Each number is 500 + 40 x the weight over the matrix's rms, rounded and kept within 0 to 999. Layers, rows and columns count from 0. Numbers have three digits each.

# down: layer 3 MLP down (transposed), 1024x256, rms 0.15, rows 156-255, columns 64-127
# up: layer 3 MLP up, 1024x256, rms 0.11, rows 157-256, columns 64-127
down156:472484544501545442507425592562392473474405464537573466472479465500490493449485511409541462542457484463574533381407541453538583519502573435489514479537497513521524475485490487483461477513510575
up157:495580513457478569575438518440462442454491459483483504551529487451594505469482535460433519506502597527526463491535466439489503403507445510475511550515491558492529527564427512538519489500522491
down157:524462533493444472508510585509486434567496478534570546424497481504478453492453458436521445470484432481587475474573452485510442543487513516501507450560459512520505503555435488565515515464425621
up158:557520473524521485481541441471461540513533491501520509501496529462448515535555485547524488453516585453425468539500485598494476534500546484522411505523581477517522532533529440559472539492541467
down158:533482521558436454435498504497533512432558428493492458477448506492582506484473434501512477467541586446581497495506551516506508410560430509397469540468460541566544503538491403502479498450474431
up159:541499482543538418505535529548546484465560470586452551577517463470529401542421487588540609591483530595493422546491523376484514465448484482600528463426468459431481523540502485494512560460478467
down159:485477599517467489573568528454510422441482466532455483473495460459511438542418469519555551598485489522560487520469525502469419492516535504423482458510402521417459517531577461552552501395467497
up160:522548549504386480518510544511415395424615550490506548496508452569530471551434539439522528513490595486516494483559542497458515476483576491489526417448461568537582520493472452404386530511578583
down160:460532432406539369561491520466494600564521483470581430521518517558513666453522559623560411483556482547452513551457442451502445540465545450645521448429535432459510598582518519462537506464532490
up161:545539448492523589507457532502513493499529532474445593591498591502453535504570502516437453494458474498563463569480468475457511498464504544561454466513498552484468467553414484455523434555510571
down161:464509520491431481459515506514556558469481529493476523458477499472519523494459476501476459522548515490484477502502505601541411423499444465537564566446467518481546487485537543533499541488502461
up162:481502489495464516507508504481449532518495508520490543499509514477524508531495491496509527455553497525514457507510493546542467504498524484485514507500420521492521539495526493488491500518516515
down162:493558488446466506483504483521526449495489515500490487514511501457445437495505510488491535498534483503517481554496471527481490462502517482490520491496539541498518508510467493457507512515490515
up163:521443522473503530454479473525480539504542532475469479456539545448549513544500492421521431479489472566456463514523494499469500499441471558502525647495464502468478528585497469507534498505546498
down163:566463436580474510537491500526548544453558487455505485549565471459478382510484448468432534452518511526432590424520553456472457585373500481446425448517571505421585549560517453492517487514478518
up164:549515497480478486521539419529509493607568462498523546446487551465514475462461526628523517520517542482436459550497495463387475439437484451461487484498439472464501419486459452441474534481536499
down164:534471436505436501571538499631469508479494520480520495458568506548437542554450502439515404430495517489423452535517620522482456534475443576409460557446478551456469493470520462490430497578565540
up165:531533515521495514490507484527492493470469397461572473584540525635464506533414535512525530425468502510534515462531486484458419437519488528498556503584511476461473531541502492581541580470466451
down165:464541468583462500519521405459588502481485501544417484503463619449574592425407554489557510525480504540503560503502479482546519457546486480499454505475517414499542522471475512555468394475512476
up166:466446478554512523469515573511468606502531471494437502528550507540514472481477486467529467488467474516476470549533562571480517480450497479513528500533540472457444476548409517424503474499491473
down166:493502469457511423552535463478462490469485587505589453507539480504466454504504555502448471538551540501482434553463483491507424477478524532489487502450530553508419479516557474482595479531553537
up167:527457483465451602543514512486522494518532520528470557506508520475504531423494510586528454516468499507476501557514502507457486481458530495487491423555521497458496585608499487463451439523459566
down167:486481577476560517476459483551459462532436521480516528567488510474498572441520469482458498528457416531426429494476490530500478455553559560423509511514482547505510535460509453434464476443446398
up168:497429481472470461511470527539510501548459497526500478560478481499528520496480534439441522575558475432415456539527495546470550538549573478543474528501453508540540484515468507496579474497567532
down168:502473516487502456485512526483526505521515501570498566527451510463510484542528488464464471573557478550503460527547490519456540448462523491523492471469512482475412444471579521478507507483591455
up169:509431555490539438489512524549443583500477473582483500500476553511500463487479511482516466436424607462490535528487502510456482537479485408426554524498477492458556506522499469534521473547403537
down169:486575549473504507436407462562481516599450486521569547472557439499534536528458538491467457482495474564478551493526509557450493487505517469543419504569526552541537513513539493500544494494523474
up170:507580498517425461487489454480525557517575544492517495537465519454417488489547547449504461495509517531491499481472510566505517502472492451435474540492486491508457502587503465508519510504487454
down170:463517481530480545540516476521470463488533503483515491511471483464538505428474477475445464459568524521491433530414488487473515566530511500503485528492521498553434496515497473519548547492491475
up171:429428492499510551459490553562491540489535454524540520486549467510472507492497543467453475514570492468502526478540479436547521445475541487472500473555548502484423515439495523502493510497494530
down171:448493592525499410469494505496505494522524491464470504514546486543487477500513519515553493520505510491508448534525503536556559529475476492459476515467519524512496509435396481521550482556505511
up172:505544489487505502514496521486467522484509473488505504460536488531499495497498509484502476495483492504498492490501530528480515516522514469483472483513500494472502503506483496502483477520493491
down172:531539494493492508510485514490512502502489527506485454514494543501489483494514517484484521516475518537492515513527486518462485503467496496519461496500507459492487474497507493482498508505492499
up173:514496502498517484515494498478504495483515498512518480533503465477516467490478488502503494531514509484492496493498461518500494487521540538487506512502518511514528470471488507489530501519541531
down173:490505505489493536507495505530513475492479512481489483476499499516500497469519492499492482495483475500493524505507501509502489494503509499507459495518503493480449485529493528519493492488469501
up174:472498532449450492445527480522464529553491515554577513461555552553534467518547546535525529527519518501533468488543513533490518561513532505477476489529447558444543532519486551531476482483506479
down174:503556426466555526454496551486524467485478481509524553493563500520481454495502442476519551479436519513490426508512498493476505470520511497531478474478485490555501460457452408435529521541497496
up175:475552527434538546444475588522496569506481502498497534553486528534480464414481493460475463518511544497543479506571447493456464521522517558553589479499532415405493538513472557408514478498526512
down175:511548483486532445444464428508487513454488489545504506546424475518541488556482567443547531538486502518492465463530480557491545467486509471526421477474392511516528483510533486458552513482523458
up176:497464493542504528470489536546526508484535505482493502530447470543526506487488498455464547500531453466515501486495487556465489548480518498528529461503492487536489508502489475516464495490501458
down176:491539501497511503456482465506510502496484535495506451517496495478497515460491514473467515476527495490477509484427477526506484510527519518509495532482524505500533501495525491508546527476484508
up177:497494487516472496517500501490492502518515501499487497508483531510512486495499488504498500519500493507501515508512500499487496482497484495492488505507503509499487507498497510490491487497495507
down177:525500489484473483503457501492502505513526524522523494505489506508503489484496508479496500522497509504523479488531498526497519492505481512509497518505487492490486489517504490520508485490517500
up178:482482540419438458595545567385488601467433547538481432541512544464481441471440472494408569527552535537494504462502454454470449496408561552563482505456505525454557465543544422511457472520542519
down178:537467560516454514484443528541488430461492485553484501481528569539486541535511524533426486597554468463558560502498603488506473397536474477489513519550507458512443476505524486473495516522518414
up179:490496415479429423526449488431507569540425396505453398515488474471547471509515500548561496502582491519509574485437529498504475452496432526515498554456512533539503500542497540497588513510495525
down179:475505519516480459511522413513477481523592466548476540497476532490511539467483502471476423502493519488543399547497485444514493502530542505439505484514519479543419448489506467572485504444549458
up180:476480490492504476480509519491492499501534519510497506485524494531487473513522503463462492483525505504501513492531470515492518462510501533503484481489503508489475497492468529499532510503523461
down180:492500464491500497478472522477512489502498520525531467482500519518513445494521526492488508516527501527518492458565471516488501484493476513507485494509503483506475504494508501504524516501520485
up181:517530526492492491488478555459490461492519551496473498512473521475537571492501486497504476502469521476507496489466496466506452496453481458557451515504439517479553533521516486474516519475486472
down181:486452506476510526506480476523533516445471484447512488486543441500490459531526475525504519534526476488522512483517520479539549502512545509453508464460566502559479495497508513510461517537444464
up182:507493452508468490515487526457531504523541471461490513522509475483490468492476512481489518512520535516471545487547495489540524470478472509512459520446453539555443548493459512494534506520491523
down182:480477507449448516534463447446501459451438499521507477438419499528516515505470490512463522503506448537507491483519516472484535497430512535549494442488481472435441506546472491459508467523428461
up183:512492488563570568473535453519512489537507497486489513497490509514510497547540496439502572511505516489506504485490505518497488495601475497485481527512485474509441533534516526457511428498527501
down183:468509508469553547496505509510424474521486480519469506544499509489504507413543499499461544542489529572487519480486489484540503537555475470480447442546483557570499491508535465503518459535582481
up184:468459475545513471462429511457468511567521535425447515547497543564502543446473478558573525550464440508601506517478516498532410515476508497491479498461496483510523570518536486568515586576493562
down184:509544499427497508440489516517537525433523485539578571433451484483524510513499443487445562402469461517445586475448514527509546517472486542535613472470454500582463440501433549481525522527527481
up185:542601467493538496501574566533532461510532482433466522442486481494528598494482617544506426412521444496527498547518529562534511568489539422513510492431491554533451472460373520494417441539484542
down185:547487513470462494561521492500516522442464528557524520436521503568501472573449497541525506501500433455540563439505463494539530525531575513486599560442445460453479491569516484569443446466598471
up186:468547503525485477436486527427506565455570501498448613452516515433438539468415489463521452462477530472462516464511467473506458526499534569481487549499544502452531488523471501570497521492551486
down186:482522509460522518539498534489501473482578443451461480565547518508462465491452530564519508478461484447525488502484514454452481462483485565492526484560540516491509479510504541564544537464492476
up187:511484529495502525538417501484490437516484515482495464565563536477473448509492486462450438537525500453564469450485501466481474502524546459561497454488490523526482595545550541456484524497541491
down187:520507485474480532477489457533531496491487528533475542528464507496498493535537465474458508491487512490565470458485492471441510471485498462537539477469511500531455482474451465535507465473554604
up188:477512447493592587445480427566517480553511508514496551492524508596502507441504447516462421516442527490458516472584476454534544559450494533554530412472524530438418500523550465403505368524470502
down188:560510565569481398508506552478477467482436529429403483441452462521501509569497470458494416442488440525490459465574555448499474571454562524423495523477493457474479494534514522442450540564495492
up189:535481473479507510439507516529535457516541475469487496492537573534521523496468522497429486491479521473486504553498474499494480489477494542435518489461462513486467466521540522510550505560507517
down189:502501480502468523505460499455493494482487474528492494479513469545544481477496517446530490527520542501478511502518487522459515532508476446488521496487510475478492518484475491481467510460504515
up190:498515500509494492491498491483514500501512499502503495515507507488514495499501506499497503492508501513499496510516476500493494503517489517504509497513487496505496509494519495502494511516488498
down190:520496494490506499495467479499511495507502514502510486502490505513497477483488513478490504526498500504518494473504497530496496499486509518497492509495510474498500483499509500501505509494495504
up191:478494499480524517514500492509478509490484463517477463493498523531506515498504526500472487494497458560532524493482483528518498495500501472529493486510514516470480549495486511524487498473503514
down191:488524466492519509484448506518499522488505491507503498517490488481526526491534481500485491488538493493487519512518504504461474516521493508502512505482520479487529469505502527486491490496541484
up192:573472450506513506554488490522505514564456470500554447610459481562444505561503482493499578556487502447540401549559516516513512503538402440470475486507509507497555459519570534425505446415577441
down192:571489438465460503471478513549479526513569454497518513573432556591493464477539476511443502548381406488461513560451521502593490569480553584544479546489495519409606460513489531537559372508547461
up193:505495469508487533590402523482494518501537445594446478545479440596494508459502466494449510524426503503572490518543467508492468446524482502532409493517507501462537494487472569467467509483561404
down193:560467514495512464551585476505484503550443501493548434502538441466530500577526460469484519505519491509522533474507474574516564501458432575528464486543572430548505533518532480515462545474436523
up194:497634468470469565545421495485507454473471498544558472529579514512544480480398450523496461523499526510526448500513458498441494474531489570454550443484470531511481524502593460460510557500432490
down194:517408558485473478403484496445534505490458445512496385556443499489508495505498559479515515445517529486451424543486482457467496459535533474507504497468499523481543430534450581454474535504538494
up195:510422489514470526463556582537511538504437471525517522470487559469496534567491567447505545508434495447584470485537548537447532511500428560514534540521526448535513484393546523504519490492553458
down195:545549524527495512523513520481579514550463480602488414427518447508497477495516499465478509553453475454494483494577526540446475519542470542434547504495472464439477524502519529550530483544473515
up196:507491480502529468500491491410495547460462561527471396497548535421457490432588526461422447542567522516555542463535447503602509486521541563522510489530470521539452507496472518550461509478537505
down196:518547435477508482495557488502500501521483399477548537425550530546529500483497442497491492514454516421514495594505467489459527507462566522496418541490519438483507522479497487549492494482457475
up197:496474493559503593502480568547457534455462419520483490491526484484555515524490519471560463478514533515489529435552505463431506462475541497396514479435509518580600466507493455457570440484479491
down197:544523510468451511515504500559487560585542445552509450576458458505603499535584476504495465488453469443539501550481495430507443502499529472474529539529420400518530485483495559473481450539513508
up198:513495509511474520509505517500503522494519480498462466500495510512531546501486496491488475494489487542525496489514502484536499526514506461498481507512515502503517501486476521507499476498525518
down198:488512493482496486516465495512491497494525501508536518513506494501472454506481491486481493506500493464503493495492508478499490488497471526524545479502521491489488493501496496503482514480482480
up199:522528473489462526514476518473574497528482417547526534531484547519498497537515523461399507437454564469474553526469525485416453445548456502478503475496471458459562561480524506521541486408546511
down199:557464500466526545521479448508548531432486538481489498475503506510526477568538468538494488425552470494534526457436467428496442439470583487557439535538464498484553570511478496461437482498522468
up200:516455531508489523539474562476521529471455505485529495444474483521511532526491458594444557513504540526419557483514499499537487478498521477443469542586488548492400498547516437483526554437474466
down200:470518503391510473544512542489483541535428530485492478510520517482484513539488522569391539512528616487518518518465553532529516460557474499498525497512426579499525459513529428468508498452485483
up201:530492490468485496522505538504501544511425502469489500497473519485500477478436453477495529485459449496461473465497530539491460511530464536486484536548538512475493542533483562468500508454481524
down201:483516505516455488526538500545477484511499518501497500474486497504489491479508537526469559513513513531485501512517484536507480504495459503487497473498483534494477503504511434480537519513487477
up202:564511496546559449469494483524492580493505501487548513509496454489437508533547512548475561492490545517469509447495393532640517434552430442444492521494500481586450521512474488546472482546534483
down202:433472471451509464399513474546494543538494461524522486464519500503496474505534477542566543504418499432459556518471486489476496409499456491436539529588430569498529520519471544509503531538540471
up203:484537527530498461573532557473520530511497504531509484456556486521451419503481626497509411435539495514510491503588502512444461616476541570459504536525457450528480550527567517493536472455466451
down203:548514482534450438473499531581461546428483471472431625508523567419471609556518439408366535534592516484489470500485434516536526463590496479497510506548529501524449439511474517511427513465417528
up204:475465464546495503491487527539511446532464535494564462551476531489484494524469449496493487476475524534454463444515524517506507490478472566470560514533524511501468508501491591499500484482499460
down204:446508552512494524529536521445443534456536446488501512500510504484516507485521529477527492498503495499425454470561468555481570527476539501490447485455472540498510502526501467511494500518521455
up205:494493447481454509551423498480516499436546553515487473481460453547480532557485488464494539465505501525562465492480483554421491452520513507502484560553477586584461512568459481443485498495478480
down205:492479553508554487549501497547487553518452516513503567551477493507464471521496499437466513477499483485488492446477468518483534442534484512554463468542605515559461489508505573477533524527466518
up206:551523499504434395439387522522507432500534511496454488440647508511486483510550514434527557522503454523505463514495363500505527465461500427520467487554437443458507510546492510599517497483520443
down206:428510467544509361399343530515547506549456548574529448408550525539495473549568482594551544544524522488478434529528470461555425506521426458468455526511428492435457556482506483535480451525521427
up207:505480473526470466505452505463514482502513534516505516492534507499516450440544427641531522521557473430483524467492523491449450486574467513513443434438513579467509487498443435483425503491530523
down207:551462504504566533513468523513497524492543441555467443507543454437537518519516498485516472553472538537486570501431476510529502565534534498554566497508539438426516566480492522511516518601499410
up208:541498523456481519435513487470492542475443472497492536546500553445475499495466467544546528521529445560487538538497453457489504533428493495509470528570455468435354519510575490551499460475468610
down208:521544540544459495509489522537523506503510543444564503546493500382498463533512509498534458484545527489474536558453430534521511519451512601527458502548553452498447530432534433450487382486462580
up209:429468546493395414431363541427513590564577496451512654483398500551476470462485488475532477589499425466476453523543559446517482530511426498549514488488465448415504491538571428503405527496527524
down209:465441506503451446431454508533437518421508525588489612434443419425427386519524479480534483443405423479475486536467599479571447511547467522448465546510539548399482497533556502497507398495608525
up210:504544515501521513532501504490500499486474505541524476516509484486537506475455518468496483504480474513503485478528444484490485536519494508489519480542489475523499522484497480494525485475501481
down210:499462463485479521473495508500477478511498496506484478497485500539517459500530511484508536482496542504506482498480528514514494506483525522491501502499513511502469491522508499498473511519495509
up211:514505495467543435420485529427500451538472486517510444495498484518533528473519552438503538469442476501486624490459570532436536549438505519482514444466498470552567518522582526454540491481457522
down211:482472455576516423492547482469483531486509479491528554506554446478492526506482448489532499471513542485488487486464467470557509588575432484477474503500435525486497470452512452488462464481520520
up212:510519494517446503490490527459447581462469409503541455543491590503493498496528454449432431476498460421523531456505493457443447522486472573507475530431497480469499404493507520562467531493508519
down212:440430505531507451527506526510573597555497474516504441497490591508507503471481505557435445550539457456582437475400540583500454484425507501459523478471514442437522426485550528449527457430454454
up213:542471460472400548601452495501547487539410449545533474556417510445502504465420446465520561524460539458473550507524436508509570455533493493463465533574522415423536559466542483459506497433449497
down213:485480500471473471504509486475507538590394528435568534574477533426510602550471492416484529551485476562438520490529524507502533496506533378451553534543450466386516491455571348497500499458463386
up214:463538454510544447480496507520485573484504559539435463506568444597517568344472535522534445590467462468502542526549567486567501508476465566482429544422514486430433556478506446484492554541570508
down214:579519524501514526526523458440478544501505452440522505517532539536489420543516471461489481448467492542541495457540505498500472484460512514542470542477514478509474555578523484484497369519469497
up215:512478447494525461480571465461534526531494512519468472555477544513505568525474518522516506499483531521484470547559488488481481483487516495479483470490506503454513497485519496530499498481528504
down215:477466474501490506536529455483485519465481450519500423541446493530516502504544544509488507505481469531498491522505492483495473499540496533508522496462495493483504512478502500507544475519489466
up216:532527500559506510558490512466485599525474555463536413581567540468512537463460535479529565516449487545491470502571519497522491520475492458477540503480472516434602585483445521574470431545469508
down216:441451536566502513544529493482498492498526494493517511566554419492546576437455497590467501509433380528536501544563620499477530470443514478455527465514446494487476532534482511592494518530464516
up217:496452499507541514472506415552482456532441510530482507538584535415382513504511585461502443388526546427502428466563470476515466543532459485490415503488520450501498629515515491484487523498522558
down217:507462438479536462558474425525467439505492504500469461614465539453499576461459483451486544573547458387439538490502510509562434464502472471559465510466580451467500554483465458535498539526628449
up218:467521473499483499436544501462448544537447583547541436483484535529529472466448505434465530509596549484580481548551503488513502446495441443423493497475418486508505517410570473503548452486448503
down218:496457487520525511432452519445426492458613509462510640528438508539479514516438493473499517443459507486476502516480516534551565485454510494422501501471484473481455443470475431480508455472488532
up219:501573460551477508525443528519535472463483523477527478525558478502356559473477531461513502494517514449531601549521528496540480540537494446525416524436531501521538519418467502499478511458528518
down219:553494537519496430483534543458612497516473431500549500563638466461474547436498507458619506459515546560473592504508460485461543507500517538543550478499485535469548524461496461503434524500514490
up220:559461493552492510539505535522425555520563454516547462468419460442479467483522557462492502521499513441456521509510414447525517494462494500469513519475434475497568504495402481577506540482477468
down220:469478498533522553494515501545463505512472473487530490430497486513509558559388525505511577528500478481474621515400443503475467478510551494533507494522535537495478558482459485540442547565447468
up221:540566615473550514562469502614496507582506576448499473484458511508489452577415530348485465418448457463521425448480519426474557567512528529492522482507555512421476473492448395539545458527541496
down221:472583580500602416527511516458489441577517480478487517467429508474517513489466506506428554497521545516508365443500488425569501470503431477539515445507462467506460489457488580564404487419488540
up222:532569459516478468458511519536524546488444503483515554493542595494451409505496554511498585498484496542551503551496591520470512489454501538479535491520540429492497488546455452491535434440543519
down222:476454495450544497387518524490523493522498568487568535563440493459499477477517552493481472459454473467532553500534567516546494472493477542498455501531492486576503455539459522481542503431530528
up223:487519481513470469509510496470466483526504482528443448576440536444528557448487525515516537473540546523583476536556547491472462472507430513426476584523491573453548555518547473510415493481554506
down223:481545448572502505456522547566545504483462509491501521521455527499515434504478493471570515489495534527465514517530508559469521519485482488448495428578497395422509522497536478487552463526506495
up224:476562434516474522406501492529548548567453516467507475489476528566430498546488525558504428552501461456580540469502504538486471533483489407510520544472498561473422517435492448500517519548497537
down224:483489442487463527539557494455574477567509523455510458498437535469490488428495417516472525504502500502510467525493503487490491564503551473543516526511505541455535535417433552532550528497552497
up225:494516441490578455490457437518517565517509474545460491549462364498530446512466434465484421532528543521488504552568507494503487490580484498454394531502454451520523514541468515550519495503458534
down225:516437541404583519507489435550550528583462395465513455529443483478531475570433480438527453462496403552482516572623459504511515416448466468447578549459500518506500496520550528443474473556465445
up226:468472469458473503501445523482512488516493529497574566473470526496518500466516528579495512441457452467506551543478505477471508453473443533481508449384472556456537461472468414501531521540412602
down226:473472531498470509516507551512415560496521589517540615511444507431505501514574480495489432532551491402519537489513455517536567512422502452486569571508496492452509557504559569484529431481522555
up227:491451465515490491521531442511493461492494503502472520542544541477504466499529539494508502489534484513530541525462495525547546463506462537518453489495529492450461461495502520527500516476512521
down227:438482524483496538505485500484532501536525510493526477496495564494502485453582511470512480544553507501528471463570521513473528486489482507479493532528520505511519511528502521461511524428471494
up228:488469493467577573507435506468519574448472492492549497523479522439492475479465447510561549511498501526499437467512531481516494571454479529497531513501546512453530538492477500529432539486537470
down228:466415496493506463496532532488499472486474486493480472488500504559487502501538549490524528524495459489518510452546524550477469509451514487472443445536477476517471493549518509530466469509447509
up229:642465503448482442432495537510511466419489418434501542462503472480472583588514588565420528518479423438440498552497502502573422551508481661503493603466543501532460335552376600588486442476626480
down229:416533467427597553436453463519518532528460470508542594540516539459516559559476568553523524480529542426538484535491506458502454511595507556479465478485551466547556465488530476431566475557495443
up230:471471513467511497493499496473496493517511461505544444520549580531502494444486583499475551468508531512493518529511531514529454552461518482521499503540531441507521577531557512549471411523476511
down230:521529480539491525500566461542526484579498451466502438542439493476509541482491448543516507507502442496498547487445452533484589450487530484525497451452557527532461502515445493542513521466537416
up231:490450487470569514510521491475518502567493425508540485562483538532449514504400480408509516509464484429549568455523457485480455534559474413507489508435506436454510540478521482470525473476522490
down231:491458516392477462493553485494488460427522499525580487497518478510466522474529500447552539512492544540530508461433459506496530508525514526517503523510563539461532448491520507461506477525548576
up232:542470520642550470472532577535463529532432495522431504499478446521448562544438499521495503540481595558535429486538459562567526569534592513481538451516393536511532479595500534486492484445474482
down232:395577463526464524482465414418478469575479540525532562466470468555514490547476427480452465536545490443504519511479548509557521511399472479561475544487429402417511530489503523424530442566548534
up233:502459520524511543495515531474469457553478476488519535503463528493466496492503441476503487495491526491524491534543506469456498532477546545492500507545503498476481583482512506512549536461503474
down233:492522494428485515483498497512480500477492535537480523469524467486534528510489519520462518478518498512521487484496517463514517526483505496487526472471548451474500438526495472460478539549511517
up234:542445455533482473542514525502537508511514495489535459458568503532492449499499478498451553497492506535448526537522473522435458416539548547524500479567497539514447500490575504434518508568493486
down234:507512523441495463519460530450498532529464472527541457518541518516470441431535499507481500538485456497490493452530477552558530514504460500535528494493541480486484510481493497547497500561476529
up235:482533460451468574483459479449533538581346524394505469473506523477551486467459400489582576489458494560508510490449488565517529512449520489487456529514583550517515564571523519548483512446507498
down235:533432483563531535611512474474399572588458412502464524454403491550503494428587498547561569408427540527527502485484438506515578507588417467502628555433571404452471558552494559477539459586490482
up236:535492524485515486498451523461504480495513510501533454475552517504537478499528527463476497460492495506541480508528504491483491498498504550512506502509489502489458487490489490502521503541473492
down236:496521469519484510490553503538502507519498497522489507490478480500513495458497513531516522525521495492506502519516438507507501507479491517462481480496527486470508504541477513493499476480501489
up237:503433538495460614581535488462503494477542501465398476489537479465462466472523455478537487500506505487388500435518541470468530533536522505492430475480556506508462546559477460489425461480470527
down237:544454548578529493446560480559504590455539565554462473472598555491517558534438436472441545427457470463496462563590452495437500529511538497492491504542505548495487484430457417544492450456521550
up238:495493470509448506494488493432500519514461552528466474481477508483560475461477441464500520533575467492532479483511480484487499518470478510485507556468481489536491459510570553519453502444463479
down238:531508447500507584480472551582486512574472443500499504528513509507536462521529497500500512486524466446544544495519446540517523447521549439477454535524545484542541461486397431507503491526530473
up239:531499510498478508486596548521570546529570468471418464446533537529563533512435490570521532494523556494403577505578434537482517536483490491505522487600471538525507545505509567609498522515493574
down239:527434565511509415470550532517480525524568481458450527457508502481585460487521549548535509473578582447548492439496501489509485504506482576517549481438504477489618541524498471608431487561503581
up240:400555497524497502332444548519504469441589491491467519480520481523510489580466560454509481453410529491425492480448481548550463435462553472534490450541512554433460445520453473536482455488505485
down240:473396407483457425487410544479463538485538507562408534534497443507437553449424515425486567443394511547543518489507558400526481533469595373479506481515542466498513478467387474454448506554546563
up241:522502512505517523516534496502522494489527460497472520496498505486529531474456475505481472481493509499510522497514503517526500516513515500494515499475537531501525488484500500486503481496522507
down241:483500487496480479479449508498488477491493520504547482497511489520480470519510514487514486485503488466483492501513509507485491496466495495518505505533473477507487485518499481483486495506509483
up242:484501492562489547511514529529539493526497472495544503492545504445488517535528459464487512456515477391527520530557491444502524459497581545477566479521567438446510471544518441454518528418490482
down242:521365556439472486462567462583553452452488501527545486485538503501492533480524483412495532418516479537440478509460511401530509476427618523506526514427434416504514446535495570531558404479529491
up243:522434463535445582457556549538545524514563503497487467532478580488494467496508557538524565493530477493463481472481496553468485558470472540461510558571446493491552468541456500455522564561499504
down243:491523467499489438456541518476542496517508497529494430519534540507498585473573475544500519477511459453568462542502483546549521505437507468473532616462587519509450434403487512472469483429572565
up244:517445494513499463483529516496495501470526501479546479495507462516467476506487522516480497521517465518505519471537470496477469487477530492504505482556467476520456516486533484493515469486510489
down244:526512461471466502508497542439531500501529556554561471504530544534522482492463566509477516500525497483506501458518459535441483463487474514523521531503491447468518478502499518473527512515524486
up245:486484492540474533432536478561499506496476484417507505525447527511517480517472522454561504407484493616499481420526514514512516493474445457436584482552439459451515529464558509546453491575461483
down245:456541464509500558518540439545416470474567457426466487517426520489527487481439450548448506524460490466462484421420513490515509572448483491481467503456525419522548529561549519517454480497512537
up246:481517539490492471493415508489496488540505464440506481590504482424594459460516501555522460526453474508486573521519451507485505523428554483505463501535502481455407527470459517513529455494516483
down246:478527456518568544488548507551485522552556424585498522494552558508514524512461511503521517481522488473487518500484467480406489480505580471465481540532529551528471439453530410504529487449445506
up247:442465492508608562524521535477440532382448476574489425488500546486530458561481563472472417456501510507601493519494457540527439495486496523431518515511438571515546446441517370550603574511592543
down247:560547471486515506556445502513543524596453476449515575526484458484531459517486419492487592550505494538413539477483574519428574485589492449526486468484543364570484549602518547483396473439430420
up248:544473484467413528484496505515449468533509558507507503495532541422382414462527480513504498524383523489556594513504502421455487482464471541482501443527455453475555590528498511564505458498445438
down248:572527488455514517599534433519514491513486453517500566569446552527463393495539454556380544523462465545573535434534467482449489526474490531501425490470553516425433520505509497503477463521505513
up249:536482470489385549549464459488517467472490468577540533543536425434524459546530473523535468420505509510578415560569538447511514444599492502501532504538449522435478461498436536491498579530446477
down249:513568569503453446441524398528567514572495406483517564550488449461470475544592482436458533482449484485459490544510578577474509488507552565515455479522621491619475551449487486459582411452516472
up250:505463523533500467498511469558476511438522486551525508475470549524514467520502475424493518488380546586565503453520512437472560581506528477503479457518499534514543544496536467482521485466515536
down250:494460470491467489550477446507540549491458442531537573517548469590515483478458500509395453468550456523429473548580489596530421462456450532503510551521466454447489559497477500523590500556479500
up251:505502521497506485476507524477541485540490552501437488475501481489499480491561514510498490503533515548503486513503523494558531499529491506515504545535505517534515534489464547496554499538494492
down251:483480497522489502501474508476488500514507488494522506560469512499493480469481470491479495484454487460514543476472466465433504495498532492506501498479504490501521512523496456492475496502531472
up252:463500507449497482468515546468506542471512504555563480465485433461498499535494539488500438502470542502500469480493524530509480497550479518472474505493522535536483552510423475476516517438476459
down252:471531506521454523525454553456431472484491486455512542518550487481503443475477470452501510569491579547504464427539521565507474492484499586453504473481492561488445479537463495486494480529512507
up253:541510513463491507617549470402573500441513487526489489650435583498447498541450504484513501514546494514537538398504506479532508536460582572536590463469450501445469497505453533438526513595488468
down253:507447484527531524460493462571449509513458520438514439556562511399517545486497586560528468555532495443547512585509494466525489539578461442442551519484502515514538495551502559440519523497493452
up254:428578481554406393559494481491486557545459594471482564519452608516478530562581502479516481484541420525491557465492484506548453455544483500408497550503521539488546418447523533472541446552655547
down254:484486532461407514348510457502497552515490543457456464494470477553555503518509522522515497552500529548466556536517605469391470509509505468467401552552506510504494460472458490492453553470554558
up255:527530499483496515526461513542461535511509523559509471541546528544539474498410535457525524499489517506550533504502485455493464556488481502542508433527474513551476510498493505510509509528478468
down255:523533417490540512471490494488525506551471524497503533492461544577563494495532486482520566488491571441500451462484597446463569515526486508343513506439434541548513485461413445556489507523550554
up256:477476473504495499502471519494527480519463520502496496492510528496507521504476498480446487470450499533478513482485449504477501490496503476521474526519474493501487514459531533514524521472504479